config.yaml
n_layer: 16
d_model: 128
n_head: 4
n_kv_head: 4
head_dim: 64
d_mlp: 320
vocab_size: 8192
activation: "geglu"
norm: "layernorm"
norm_place: "pre"
norm_eps: 1e-05
positions: "learned"
qk_norm: false
attn_scale: 0.125
bias: "none"
tie_embeddings: false
parallel_block: false
init: "normal"
init_std_qkv: 0.0494
init_std_o: 0.0613
init_std_up: 0.0707
init_std_down: 0.0707
optimizer: "soap_variant"
lr: 0.00871
weight_decay: 0.0
lr_head: 0.00814
warmup_steps: 200
schedule: "wsd"
decay_fraction: 1.0
decay_shape: "linear"
final_lr_fraction: 0.0
batch_tokens: 65536
seq_len: 1024
doc_mask: true
train_tokens: 230100000
steps: 3512
dataset: "wikipedia_en"
Each number is 128 + 32 x the weight over its row's rms, rounded and kept within 0 to 255. Layers, rows and columns count from 0. Numbers have three digits each. The size before them is the row's rms in percent of the matrix's.

# up: layer 6 MLP up, 320x128, rms 0.0696, rows 259-319, columns 64-127
# down: layer 6 MLP down (transposed), 320x128, rms 0.0704, rows 259-319, columns 64-127
# gate: layer 6 MLP gate, 320x128, rms 0.0713, rows 260-319, columns 64-127
up259 097:178125173187109149087140105114113127120094066184048153115133156137151098123099093133139090139131103136115175123114183088113133100091096152106178185076095109058116190169136141146112163119101143
down259 104:090108125072112123102155159136199095141078183153137122134133116128144133080193179152137125153123098177078080120068079116145151101138168130159096064141113160130112153126147177164121105093087073
gate260 094:162127127092167130175138081103113121175114173183128155106124132139125079094135191158097197174160142140045162161089096145141163060142081113142137067158131123124112191146144125110186144139096141
up260 096:173159191156087138199084091120099125150124191139132174138131110118183157115149132149139167111094079088185111171075092075160145109160130125097143079172154124050202168053100137201106138131138094
down260 094:092137076104125107151114057073085131163110137117180076183132155193083133116123103175154184119207161144100097070108107123179103101062120072163117136108074129113129062159135158136162131113110105
gate261 103:111161131119016096100158186103097144142117161154145097118154115075101154156076159168157102082114116035150098117124119048108120122172104188216123122071122124152127115103097155101173111125145115
up261 106:161195132158168138124087115196087176186150174072095151098175111107172117183161114138132143129163147104079121083097100139159107162099152074153132150146197155126088066124104124167129145073133164
down261 099:044095107102105110113132073115099143053142111138162141131126121175126118117127137167153130109113161156212116127132079146114117097114101139191112097056077111170153121139141185158107122127116129
gate262 138:099131104163098093143115130113136100100058100092063054207128087106169096165116153132122140168132168110103136188173116140057154143201099119130074178141115118075080102146094110128150095112115147
up262 121:136159094144116134150143128145089130149094124112087125215129100149195062098141130139093105163184161105119143153124126150145146155143124133135081110104145125102117072124128127135127099133153176
down262 115:133163129144092148097165150156136093131056111158082128129148053080154112091095168172113175139136100130134110171158102181123139125218105156160138100086141164117113146119082134151075170071081115
gate263 126:088163136096147166153130129130061092158151157126190142146166155182093165114046073094087113091111123053135138135118091183093108136130147165112144068150166074096130133135094147187126100056144143
up263 109:138127140124194102107119177119175107086144177092136171078142123110104139099146111133157116111061151150135120122102141142159197137104118086115048159083074126107136109118187145116139094154152169
down263 114:094122137110171131106165073194105120163133129212142134174119136079076108111131162122104110097127186158172110110133060099112119179132157201150155147102138097136191160082116077109172100112131114
gate264 112:098152131148120150121138139168134114178101095146114137102160090137118114198099145094104166113135210129150141121174132109153108096110081090100163111076105143160102186145155114118166125063106161
up264 113:171141195121148129176145164102093140144038061085119133168124092103176128123129128137146141168100146146156092094117198139132112110118186147102103144162126163104140137129081138175099118166127134
down264 113:148153150073150151100052119166115189123081155152107139158143158137106164073159115177117098112093082100139178110086071046183128105098149117100067179188153122148099086146137171067134116119144135
gate265 090:139144165127044149080130099079171128188170172133140132061117134125156119121158110088132152111118080142178080128168102107145143136120178169128113149112085140111085148061146101149080155115114116
up265 094:020107115137138126049155094141148105094177114090189166112115146074064227157082164118075104114102128127133158125150100140202136162098150093142103077134137095095119177148166146073120117134136127
down265 096:110131140100124125137197109089128161152174133148086061105113133126156104100123116170116121123120078137121123152104074176136117142096103138106135100125211121102071152122141110157098136148153169
gate266 109:102138176077126104219101074136181082119153103093172115151125093169173148080148157159133135130131123077151127122148115193052135145195130131102161084139191116112119187155162105166076180146118102
up266 113:100089159064080088113127117085160120160127167111142144131078182131155076109116110112152102110106110142153157094124126167148136101094129175073116170101071169129085111137100130131183180143075120
down266 105:136069141082142124107076144166109165134070168100122131169154117137070159099119096142113108185122169134129159108164088054106104119120144126158176138087073102138072142079187132121093103059119185
gate267 099:123122146135122176139092090164147103079131149098097077137152168109120146115158150098116123163100073113106118183108146036131150151130141123125129142153176108095098141172132110150139154177086111
up267 102:162107173098122064074146139174164077162111109198095146096107091163115143054107116142059131092153121112158098129141129148130152138145119042106173122086157160180137186105117096139139083057123121
down267 094:153112164087152178117085081203101108135113133119134143069167159082170083162206140129111095101091104109145104185107067109158151126129147158106102164194159151169118099155131140168093132139143135
gate268 110:089133155123112157162134147166147138153199128188132123103134133095119173127176137054158095092136053096185103154146120130138138109092175149150101136121122101172068133122097127132092125159131104
up268 104:164118109104143162123126138126074117130100150058167140103111131188087110125159136157121108130114153129115166143177169166144092145098069095177153144087100093168117141100103137105115158097076099
down268 107:122092147100169147132108121148117131135198130162148156099102138097145161180111111118097106072105094084167111153059122088139140195082158110135094101136144172151123154139090108142099131177186155
gate269 097:165142151177153148180091194150080144141086108145075094136128142150179200111144198136148184156166123115124117162098147146046156155138095110083099138110140083140148105101107110148092180157097132
up269 099:131157103121093200121132113175114141176150133158149128154169131101151149130135179185109093136081149158140101151120106120098086127146128085022088172122122142181125091094108118129139084148110097
down269 093:153111091161185081175153158148135101128099109117129147167150108154128194120142183130136165143142088121067085098156198125132123169087094109100117140134063172112130110148127135136115125084155162
gate270 135:151180147116117158052135083130097138163084157141121135110159136132120181088117180106111160147168095112098132122133055108172135121061141074171086106186136113088097127156077175077118128115141112
up270 106:099115083190135107096177093116160081144130157134129133131095156131120089122139142127126101127122149149116169130159141186118079165141109122167125146057162164200110109133144133122135138134115166
down270 104:107153178083151200100095187150145165060109096120131161147114108100133160115197177150117139132107144072166071111120142106145077100175151099104116134188121154115080141125103144150152112132151128
gate271 104:119232132122065114133129199137115143215112098164166131159098139145128156080127204164126165074126121116094152158132137215107097156080130093094094136149184138132099102104173127126088132134120155
up271 101:156134172138145147124164097124084043064160202087135073157140121095109137103156138199175167085190144189117148104128092145211197125101104095093164092132127122124146149145143128116132103125183112
down271 107:107144145114111151167061123157158121105138134065201122124154155114178115138117126091148098155176098071127140108089170127071122143159111155052125118163117117124127108088109154157133117128186127
gate272 099:137137146102114097184138140129114171085124110167044097151106150130150102139135120087077139154103106106136167126132140110156192068162134128056119081164140108116158126096143103181056195161106101
up272 098:134145042088075141152115164102131136142150123127108167103079161133105131141083147063131099097108116086170136099101099123118158141104138205160072140155140090144176139143136085186130138055139101
down272 100:050105120119128166107124190113101133131090168164178162184193138156085134167079126124130138134093163082160138164140133110180101061126102150082156109151087077147143111163144088107132143142152198
gate273 103:144100181046122170113162079105171090143130120147161082089092129125109169126157133111150111084104127057162132125099193119112083167094112107122085125103173131152157174177136110124198164158111130
up273 103:127152107156188109092123127115144093106093103063102093173135157169087114112104145111081134119120175149131127109173179082129144054086168176173133144060118037114115053115105139138105164108159123
down273 101:087169180128143158169099123115111080091102129204125158121084134164149144125120141111135092140076073109128128165169100159080120148181135089123129170120102110152101161098125122139106124104077130
gate274 093:097074158128150143143160179079138123132129133172136135134087136188133106163144086120140144153131095132105113095121165126111109144165173116160137096081139119165167133174119088145037134125083142
up274 098:112168128142030145122112096118138158132114120096149112135070121140131161168150172104143147141115180100108096095186203144144124132128143167070126118139076155104088120129070122167103155082109120
down274 103:088098154125099147094155114133126128141098090091117124134090150158065155094125099132113099044100090128105150170126124167077203114147124173091093114134113105137167118149094170114121156116046088
gate275 113:129137078169139086089179171093140087195129112169171134185064152125080140132169096151181117099116089068122169118137087125123136148168125182130137057143154139142116146128145093132130123118113109
up275 121:185121083118102099197075123117119159081186168062123162151081115132148119083125136139069084123113139119155117094141134160105127084132165064089147098196093127170076129096142089166124155106145137
down275 103:134099119092131120112148167182088159125127131064129121112118142150128183103178110114172132107160121042160115186165126112136100197128086108082116135128066135088158120139176124108136180132106102
gate276 105:134167141131107184154169177160093100141177112101107123145069161191132083079139091130144178131122117137114150102169172178148124112205053117103128115160121100133109153112176123149131144153154090
up276 101:083109152175137108115175108131112168152153134151133123121072136142124137156082106101122126174160113097126106110061159125142141156141084061185140136133155149144155134124171110157110095220186118
down276 098:191134104144169112116138095130101142135168158100142137154133053110069140103147083100172108158141181088126121149160163190124073099137150152094118109101150082112108123156117135163131125070161131
gate277 099:151115157125112097182144136113069067174087095092087151130159092203120114084114158204149080161153119125118157119178195119183113094108095132122155099102092149155136100130080106120128106065117176
up277 103:084132120146125088166101082125125167143104171080091104138097145211113125111119172130096140145140140137201171160179088127091043116059134138161112203118115156114091078107109090147156127106124118
down277 104:080156078123162094122130144188100106083089061097113157139119139062075120137169111131148147126138122147131122159120088082152140163131092192089146100200126149107148169097085121110162152115109180
gate278 102:136102136129167175146139086102067109160152113160129149116092149138160200107106153149096130193178109118133103107083133128185150112091139152137173195114109168079153156123123179110128125144140129
up278 104:121130147112096140190147195133099094113138120108124116060133162097116166123179067080121151121151130119109142174088049133138103078113139112153157115141138174114109146068107095176176134151175122
down278 102:156113128123133141113150166133221028132123160083142148169085115180156160093129199140160093138154089126139148151131161137207121093043165130139126171129135208119120155129105115114092117097168142
gate279 110:178093091152103134114139105108145114089156102222165100121156158075128143125147125131144165104147134116153097124181159118105143109116137165100117100168121116101070086088117165174096152081159100
up279 103:185134143175100175108161126188142130109125064125104130099110142096113066118133134129113115069106163126183086080100154150155110109097126084122129092136122099117118106094104155087079139082173145
down279 104:177165108137172143128050103109128206163105156134109096132103107139142121174126095124098100152056148100121210144090150159183127109131102142046101117161170104123135123104158138104101131127138186
gate280 090:124182117105053133120117184143099147099171136107126130120128127189130176133116066098115087134108123143190085109203135109158084149085114147139163121145119060137077150125159165066136132146126139
up280 097:117139085128164136177179158116085070082160160149163177123113077142169086158174122133112108172137130170097127084100077159145147133152109207096133124116168150100195130092203138142126142100131145
down280 081:156138125082054170110049127111103108120138103112087190041112146117163128151129158167070155118139117116171164142091137102143139130100133139105158097122116148143111115131112164100072103112148082
gate281 084:043144128135117085085163131135102076093118110132128177132133115180125110131141167127112106173123099043128105126113071163171134131205140158122195110178120149154225084127110108142085089199102111
up281 095:124149079135083134148111113081164150103098127194108116106117164078097077134075139142111170130123105096110186126118064121163137108148064100116164137105187150143110176133103141110116144092095079
down281 110:186099142073126184119088154139137155091124159089116171106203141104156093189148121162062078129155150131115167182120114133129151149098118125088115141158077124066090145108076163147107180138116077
gate282 096:125146077134134118145142081065123143127095107149122089092145113153175158145101107135121114163102137099150152156174110094149106122111042116170120091075175149100154120108126118168122086118059092
up282 108:131119127083172186107114128135147139129090134074140206106155144136152143129117141110097152123180129148092141119104109130124171119078154098150096098111142092065141142155187152115129174106154155
down282 105:133145157056130194105130082125168136117137121163189164169169098124115135136104108140124105175134130103119115115101093125164160135175176180119088095176139099091142139160184137170115146169126157
gate283 133:133168180056106179119143153145138066130181109080139115095047120130098138178136102142196163147148161154110130129191100133145102078108168111162132084138147088158137009140179060122160169136137150
up283 100:148128180150127155108117080127131075194114107106174187052125153116117119133061138115178129093112100171107155121172158188140093153112085100104143140122160098092218152153135082108172162121178150
down283 105:119144122091139095125097150125174161106128128146083092167134155146137104080125104162076084174173169068150139111148150110134166099165123180166135103123082098164072134108124160121091096098086110
gate284 113:133104087143154086113108122145127112114128061149184136113076149137098125168184125124171186135118100102067093105135115124124100129175117172169084089113132134169134131152141119173085165114110082
up284 106:096057072083141140147083160103059189160134117105096112108116194094109151195139124087156137093104117084102135160096129151156119155119152138115195068144145162143157128156139128128153139125169113
down284 107:090094131099125125154096155142133129123085138156106199078172025128100158092109152135151055190154085120141115159072132161131144121149086095141148151095168143100141192100103127133111097127076084
gate285 105:146131181094168116165167141159089120127134126170128134132121109051130124114150114154109151130149138099132124108150127209131138095137086167152055129136200196110168078113135171161143149158125088
up285 099:094195107140182140073145054133165134126142133127092121113135081141082105149092102153114155146070155117111141124074191079157053167080159084107120128104132144135134125131092037112105139119194133
down285 109:180057170138157088165164196159150152134136075127156119161130141167126122118111177085198138060153161125116081122129094176135161092115068147120092109180145111106108073146097134126099131177117119
gate286 099:116071146093166165138175150175117098125154096130137195103139115119152111147151133118102108171129166105089128145110116176140141176161143129172115093114081175143131105139142107143128096098095132
up286 095:106173137098153159106105090136170126161117091077187165099089068133144062141153118124118149147210158183175107080111099128152140109144129101100099123121176183134119119144099162120156087037125184
down286 103:133166060128171047081099113176114157151161070173133118115124114133127142031141118121101120164091174141158159094040141156121099089160105148104144117084163106099065119138116127094092079137150132
gate287 102:128174143145081132147139112109139072140170190132088103097161193081107146150075141154148123162137057091113105060109083142089179085062173094112163099132081125094156118144131123116164188109100151
up287 093:137111170119116134096128139166062140089130129191126097089058091103083180097078153095137123078100185039153131190121125146152164124114116119120098150149182135077132102116090093177155106141166206
down287 092:135173121115135089094130161125143058188122134105088134116144141158158103167090134130140165178133114114103111107154128097077157152125127136029126156144065124138160113144098171079139146149128162
gate288 106:141148168155143081116160060144153125157147111114103139132114126121152125133130114156114112119179157100108105166171175175128133098102128089139147147098154195107132109099120147066161114063151218
up288 107:176138108130097118128126059159124096104148144043153147163114159110100124092076150076130172093113062130134164154162116136168198146097101171145122129160112133197149112149167136190179171137163121
down288 102:147151147083132167145071111157153159097126106102132140112077124092154112128166112179138074095093125116139092122106083080150083083154185117143074106132187140190121163134122126120159138144098139
gate289 104:170136179127092095129117127151111094152099159106094081182104165114103087099106200127157155149138175119116135102096129116102158106128144078177142178129132088168144144131153164142138175110134136
up289 106:104105091071163155159134125156121124126096108161162124130153055028146167109147173153136145074143082102153131113112151154116103091117173109091148106113176111142133144146081179133087072140108086
down289 101:160096140116148180193062117162104101206117173082125171134093163140208094077123120140112135148135154163131101185082076114115123169117131150155131195157126148121151129127182198122084166123107129
gate290 092:112154095130111115146164147204121097117157137096178156172226125093142088085082141185091145173161151167091086168119122158140132120095134113192196123115052136091167166113126090086139149130153142
up290 114:155104146138186114128129134156076143138148120084165106047110079172147164151115209103151115092135107180096105149135107109098115133126104126112126130141141137097133128148113157171158156128192106
down290 110:170148169121133166120113079150113133111144144149159186152084147154157118137142134169125140105122133115158146167077188082185142099193104135111136129118122128137087154137169142106155160106086158
gate291 097:041064057171100173128182156131098098104176135086088113120096115121122129142127138148139095123149119145118116173165128084167095064139058185173127160108048139111195159150134119087176128195159053
up291 100:161131186105083135084091152170162154137081158142144131079133113107110119120155107129176173136100167079071129150132116097099097165096164102105163110140152154154171119163119081071072127128114181
down291 097:096134112132137083198096133048163113185144162154164100186138149126064128048159132119141140083098169177144107160145112112135102153128152137112084145179160142111061077161081185107138128120111116
gate292 099:157103170132077137090131092133124099090136152088066147095116145122100146090179081114145110087122101069161195107169043128185104104126135117183157107170134120142140095137114151173179162140128108
up292 101:174114094108117133126098120152061099072150116036144109125182117106062098162125094108102111127174090112193098133159121142148191111144089136111082111142153119153135135139136105151142115107131149
down292 097:147169140110138088097160133129106193126116166177140080134096101105118147103130096161102133160073120103164148139156108116142134104170169139145093124096098093152156100097133169149142215086125143
gate293 092:122115127167105098085122091097125187106151178157129121174120130135142141140116084160123104097128101133118167117086115113080144091096093158140140066102094121078096150149148117092111163156061090
up293 098:125160114135134139088183092163126094184165141126124150123149044116076153127137114066143112116142159139118133197149114179200062136199086196099135187110140131176135165137126127097132154098120130
down293 108:146142114137172125153118095151183114112133139173137136159160135043163123167140171078127167156135162105149067112080149143133182122159115125143093199108137118141097141135106117152151119076110152
gate294 077:105112161097166130107120139140131162124177162138118119086156141093142142159126121073110174100220157091157104207131147112135098172096165155163141086096188157112178137114166120120138073123139132
up294 089:145122133163136048196104193206185153133060128144159105165143115140173122179099127063104166130144087143114039069116134161103099126101142143136130076138121103078149096105148105097138099087183153
down294 093:118140142090085181096093123161133155109164154124099140065108166105139105201127151156114131131138137085193152194107129141135176186085126100125161115155177174168164156117127145141152150116115085
gate295 107:120086104124129091147121140076171100121114215163109129086171138131110083188128176128114134133145112096102162091165079126128076106175067179119084116131113096069125175160098150140136159164082123
up295 098:131149151134115181125136153133132152147103180164077123062115148118116106143083175147096149156128162144160123106153116104087059202069142144131115166152134097177225082113115096071119130100154080
down295 101:120168178146118122095110166137109095182097148094127093132114158136071079159077128105129063166104134167180112104113111179101109143180098154072180173197151121160176098133151206146066145160148124
gate296 106:144157120095061101109212159140137125083116173122169191172110082163091166079127120149114158123126149109176098111156129135158056131088121155158111123153081139194121069135099113089131065023071135
up296 107:155153189163193110142101093139059095108158122091159166155103107148103065122090151137138117131119142126121131143164133100106071116093121165120164114098117090109145155146158163086185154130157125
down296 111:120106134130084092085157163070139106097143101077173085195125125053118121120165158074134137100135095115175073121118156145084143107160158163066165163129143141111118119115141124164081105074154140
gate297 104:049161101127088095123152152131153108143196125121124090104089087096071156167148113114139167140144120129169095120154081175148105128084135075126173099134145178170180131104153110117160102118122151
up297 106:173110108127154092148143181135104053144168176115156091157117108127137169175106100129077082118146179087132085121116139179116104085172160145161124184152136150131125125044122074117111120132117111
down297 100:159124109159153137161069130123084198178048144120111152155156177155127101117160116110162186134076096129110152140136130083098187227117073141097121081105110172137141122201128140157102089110148105
gate298 111:157082187114092146166158145146151104176058168197132150157156052129155090106107179099123090104113117184105108149128110147070106138128135162097167108112157117137082078148119161167112128126053101
up298 106:132121109123171124105142161124116109098110107130105139060114176171154177131118146169150109041190113146175047074135130121071098110153148129042131183065124157160136132135098139134069077117105167
down298 111:158128155093149136096099126147142082127114188096124126114135096158086138073088105178100134167099131084151110137108093118096080115109080060156101094128154181108168112164180174137136173142120077
gate299 115:074170145106149126117115114117162092137050186128170105117137151200161169142152148169138151134117146088115060132173180137089167141093225093109124143130146153164078066176115108128142154075096125
up299 109:164153164202123127057136166155118090155109124113146113089155221132165083141121150086178089113148125188107158100109143121113111145075124127137150141121126143113125088163147150064125105047097180
down299 107:116107161100108128162117123109116090127100213127130150061117080185175154158116105168166186157146133132122131162118146120167100063136123115151182131046121164139127143143138130141085187101102111
gate300 097:193138174119095128128148119078101158158125193173086135154153089130163110120118124112105107149086142105140138055066136171126135114164104126068168141152106105124110133140088121119111181110200088
up300 089:131106150151165156164166112161157147148107153161165078136123145107097113074137191107121105143141130117153138054125129132127149126192150103158140103098104112134141098177141158149147097090166075
down300 097:115093095114151191183140152089089091075171086131145053088152158134115062162159096156157079105186101101127136139095117174103121132140157120158145104103165089135135136172186151130135104130102129
gate301 096:143153111138088127167140163111112122165170114150144124147153162135098158156122115121137152121136121128121131092137050161112142124075128169108117205148130136134140109113097100080114103152104101
up301 089:145147127155124138132091115135132141124134135123118088094105168138101154143107125159162139148063142050145124053198127122048192126110154128133173138167150097124110127065081142203147138159153116
down301 093:179135132131127126119114210079113135109109145139091169137104165164088128030190107099127168100116102177118064124125140175111133134124126132181066197084116154138104130190141133078142207114089135
gate302 101:114105146123131150089156125183163122156085085134137146075154138157176177164102160070163129147173103112131107083093143078095095121123123156087165096072127060160161118095135161140165169158129142
up302 102:116110132128138108111157135089123134183176103127156127120078099178138156152136149110125152129116104103128163078142114126105136137174123126128129066110105091110209171091129157105068064199152133
down302 104:111169127119153150070136057089182122155134215175193176087134174124141067133121102168135131159123097088164190161087101124174117152123149173179134134092147125130148097133133117185138116105133171
gate303 092:098116145132085079104146131121150115114168120109126114190086086136053113126142182142129090150123164130065079064149157145121146107094128137115133137119088114114157080093088113111092096156102105
up303 107:135130096036156119116070180121127120070088152084109128145140144108158139170198092134100104144127105092078111139137086147148082139132171099124092121064113105082127119208107142137132126173182106
down303 109:086134143182072137102160144169121143197142124094129149124166090153098118067045171105137176190161171081158145124187166152103117105155112172153141160107092146130171138094107146140127071072156170
gate304 099:096149113138160109147104148173158145140145185143145175102130138141116129091070129111067080102113155160071130130123139165106066122135126134136165054066114091174170093105126075083190159112110104
up304 100:088144107169130082118140126109133122107145175067104105118106130150104123174088074111141128158171170175177171147138115152159159118144149117130109132180129141165058147103162182122081110098159198
down304 095:180118084138087093102131182135143096115152139081087117100140142149190166168125147109113117120165071122076132139102149210114151081124136115145173073166138137138171146167073165152082144170130078
gate305 100:180141101176083105167161147116072086131124120141129047152123083117155159130144178153096138199110123090071077090112140055091173140128120164116153070186108146173164108125135084147093122108169147
up305 098:121098148162154148125152121099106130088158164122114143137125096101143044116101138113043146132143145118086081198137134146139122126098166121091109174176129154086162135153115160137099170100169234
down305 102:142160138164111161145146153119138103079121064120100095165132136120097127125055115093128131097134223070199128122105132083121128140127128094118139156161117155070164178165145101144116139146106095
gate306 086:114183075128153083185133131131097059078130170108159142152220105099152141158086107166108115143049093165146112125106153146097129118116121127126166121117114114117108210155131130106117062098140144
up306 097:096106154121139094167159124188108146120137099136128104150103148147148156100120118132077218172155150176183121146151149128137115073125110174124128144162081121123096161092173122118130157128134101
down306 092:155157134126203148115151138093158142167159178100114096108102103182128118109107104131170177110122125204156107118143100199113136120173118140102180192123159137150053066121086171135119126106140092
gate307 101:111119158116105154187046139175092138154152053119136156150132131119186163087126088112106129084095166088088163105128131116126201135163110089082133125091086134174141139133085131144117146150096167
up307 086:121170097113071108105150119108101096164067068140145070159099192176139124118128124188137100109153102173088141138124125101096154080126114170124116137128108098124170111112123165091191173156136120
down307 101:098108040057145158148096116125105102152168136156089140153168092050098138122138189124131098098175130109093180083151154135082092091146145153095113112141143086084173152165159121129128086149144134
gate308 102:138091071066128140078184155105127127114119122149090096045150097175105182159074128140097127100138146081089138174107105132142084128126096130156172134137120125167200072077134131167112136195129173
up308 097:110123090166152133150107135110199126170051199135101132140114063112099161079138148160095147115094092147120093109172182106109133146106128149169087138095136182116148099124137118085171134142176105
down308 100:086180094138081111110158177102089095159146095205109115175105110130109121082057092109125160144099149164131138120106132175072172128124131133170078099111122100068151129172177148150134159119081121
gate309 099:127142102019139086104158101103144151132122106132130102127114121120151144167102111166116130106142100109109155107093138114126147073132102108109076051132195088113125153092122140141116174103104169
up309 098:095080074129111117196169127096139117080160100071110113137156144165150113132132190118177128127155064132089119089141111121123109117168137093093116112155148117120113147081148161172076094159163130
down309 102:100151071079181134155077134120095152061101137138154143140145152100151173135159192109091110159145102140186106165129108110073099188090132103179146147082188099094096166084114138156117108124100173
gate310 091:132122075171132116106141144163153148195153116089139124027133174158159186147109091139215115113168137105103187112138124154132149170161117113076110161107137156147098106130197103159179116148119103
up310 098:177131154184111126103112108083154111150020109101165152093187077150133152197103115152128101140178138145052155118142160174093149089095150135110164121128154169105172102121153151131157165106150127
down310 088:093126077137052141140133138149163164087166115181122150131121163057122080178164171098088146146054145073184122121113106136101154075170124176157126132149148170182156174078096077126112142145115120
gate311 108:110084088122104145124126140085181158102065093173073124114155124190188135136113118113123097145135117119091129090135153097106102116143100114161097162109128164078111156073117170112088126063057084
up311 099:133143086126091141099131132102110165153056132170062183164111110103145133111130139137080074173141054134089122148134092137112116125154083143133134100134145100105056118120131124173119143050163151
down311 113:143132125165149113168111125179055172109168127117202126142156111142115117152094102152173115119103151098139111189111135178082143154093104133111106169132148156124106093153124108151162139105153152
gate312 087:184150127155183104163123126122061115141111178155141058163141079116107077156149091155093207161127166106168111125109128128079167165089149154142157109154115103159123116129133112153103127160171094
up312 093:128160081176157135137151119157152155178140107092106140096074144095203133065134100166181101091129163122091151163123088146111179094132150102163108168127153122143122109111114149092165075133096123
down312 101:172219133117099143148150131156118125174198133128188098127078107123166165122142175140120147123100163164184146191134131167156130182134136082192093136112105138169134118087168099083149141165159119
gate313 085:131128165121113149073174050126125086096112129153071152118107167119075180137110146143080167103169178126115124158138168110153133169131162103176079101105124133082126059170140084116106093135200090
up313 089:143113174104159074144157129123126123089142089051135096099135082112123162053155169116081139114145136103090113138037114145064166039143081117127161107155116115126150112150072180094166128159139104
down313 092:085139071123103065184157114115141117134072076147166132151120156150130173083093123081143144130110095102090104106162105133100126117060158116191069165067058100160117169067133126106128064160157117
gate314 109:119095139156079153095098180146183128143085095117167105085145105082131170138185132141171106111107166101179092094094090135086162161131130122184080184157164114131146126112141170169146092135174154
up314 105:125097126177153139135101129125120123064146077198102144131100145137212153118085143097140167111140080117201118106102134138091164131133125072140150093141138075103149166145139094135120162145198126
down314 108:104107170136150131146093117124119138144104161137117149097142113168117155165049134136099087107127101163084189126134070159123071095137079136149121155073156071153048128104162099153122120099097137
gate315 106:176119118147176137184153155127096063124134130172143090187155100108086137123183164133085202133117122094159080139119169135138193104096174141107108093142093183119153104113077132144082153139152110
up315 105:108137097146135111100083120130120105138116136157060103108131161162174130084154112112135092146177109156224171113182130116127125103115173121083113121088126133116150153132156133116179170109103101
down315 091:114108144121091103105139169085147073122158070129086116104133080065130120110188189072107152077127142133111079147095137093123195200103153150145125151179158104118156180109094102126117124178156135
gate316 103:127179107128068151120131169140077123150100072164139139145134119069148135145120148132139149106130098060115152138155094139126200152150161138130125106083102038089115153151174100118163057140140133
up316 105:130179113083072087103111105105181175172113189188143084077143143147112116097103169156150154070120116163137115050154116140095084118111140143121091180110098112147102146122145075114177115147065120
down316 099:190107141125083170123125135146140172087086108136088149088147146043100160172136124157120115125088097110096087095086192064163154065106104087151150126151143123129149135065154166079149136170143162
gate317 120:103107151171132189123195182188159123158113161132156110111119141019090152192112156090103114153148165117155120158073116108107090170162084098125166150113151131114110083171109161141107118153156163
up317 107:116174085106143108109064131117075169134170144136102127086098165122200141090114092173116124098139115109164126135143112140100200155157204144133111116193149086108181160117074127102161088173166151
down317 110:147147134143123148129172148154165145130115122089124132163193103125102101172169182037131169155156127106139114172101137065107132176123122134119118156112067109139048106142137141164115130068153067
gate318 087:115110175092073191119112099145086053113069150141085147102085128112158084055140171145143125189083145097144142120119077103112148130149068122109193145114118098092123134125091102143127094102150091
up318 097:161148183104037190108135084118085093090144177075153108128080124090114136116114133177141148118141136127155153096132173117175092151131124084110135117042165177128159149132101196122138190056111095
down318 100:157128110178158137128165083055146200165154109157153146129205157085199126165136159136106132129137162167098178108115166161102153149117166154138143139166152136156149078109125111130169178094074132
gate319 111:096133121170152096095128155161145168162140075069134111088145118084137182134140152067067112091128143096084151144133049075079165130120114131163120144091089114103125124152146131154109117096117177
up319 100:164139132147144156108092161114096060129132133133095097080130121128100060099129114118114105182115191129119115121129166110103144153123148172107127170166035052091192129203115141169132126080127162
down319 105:134167091165119133146160105073152145126164097110137116138079113101138161131117136169150154128090127167098082102101109133152119108126114099118091097085150155089212124148119100095102047196139177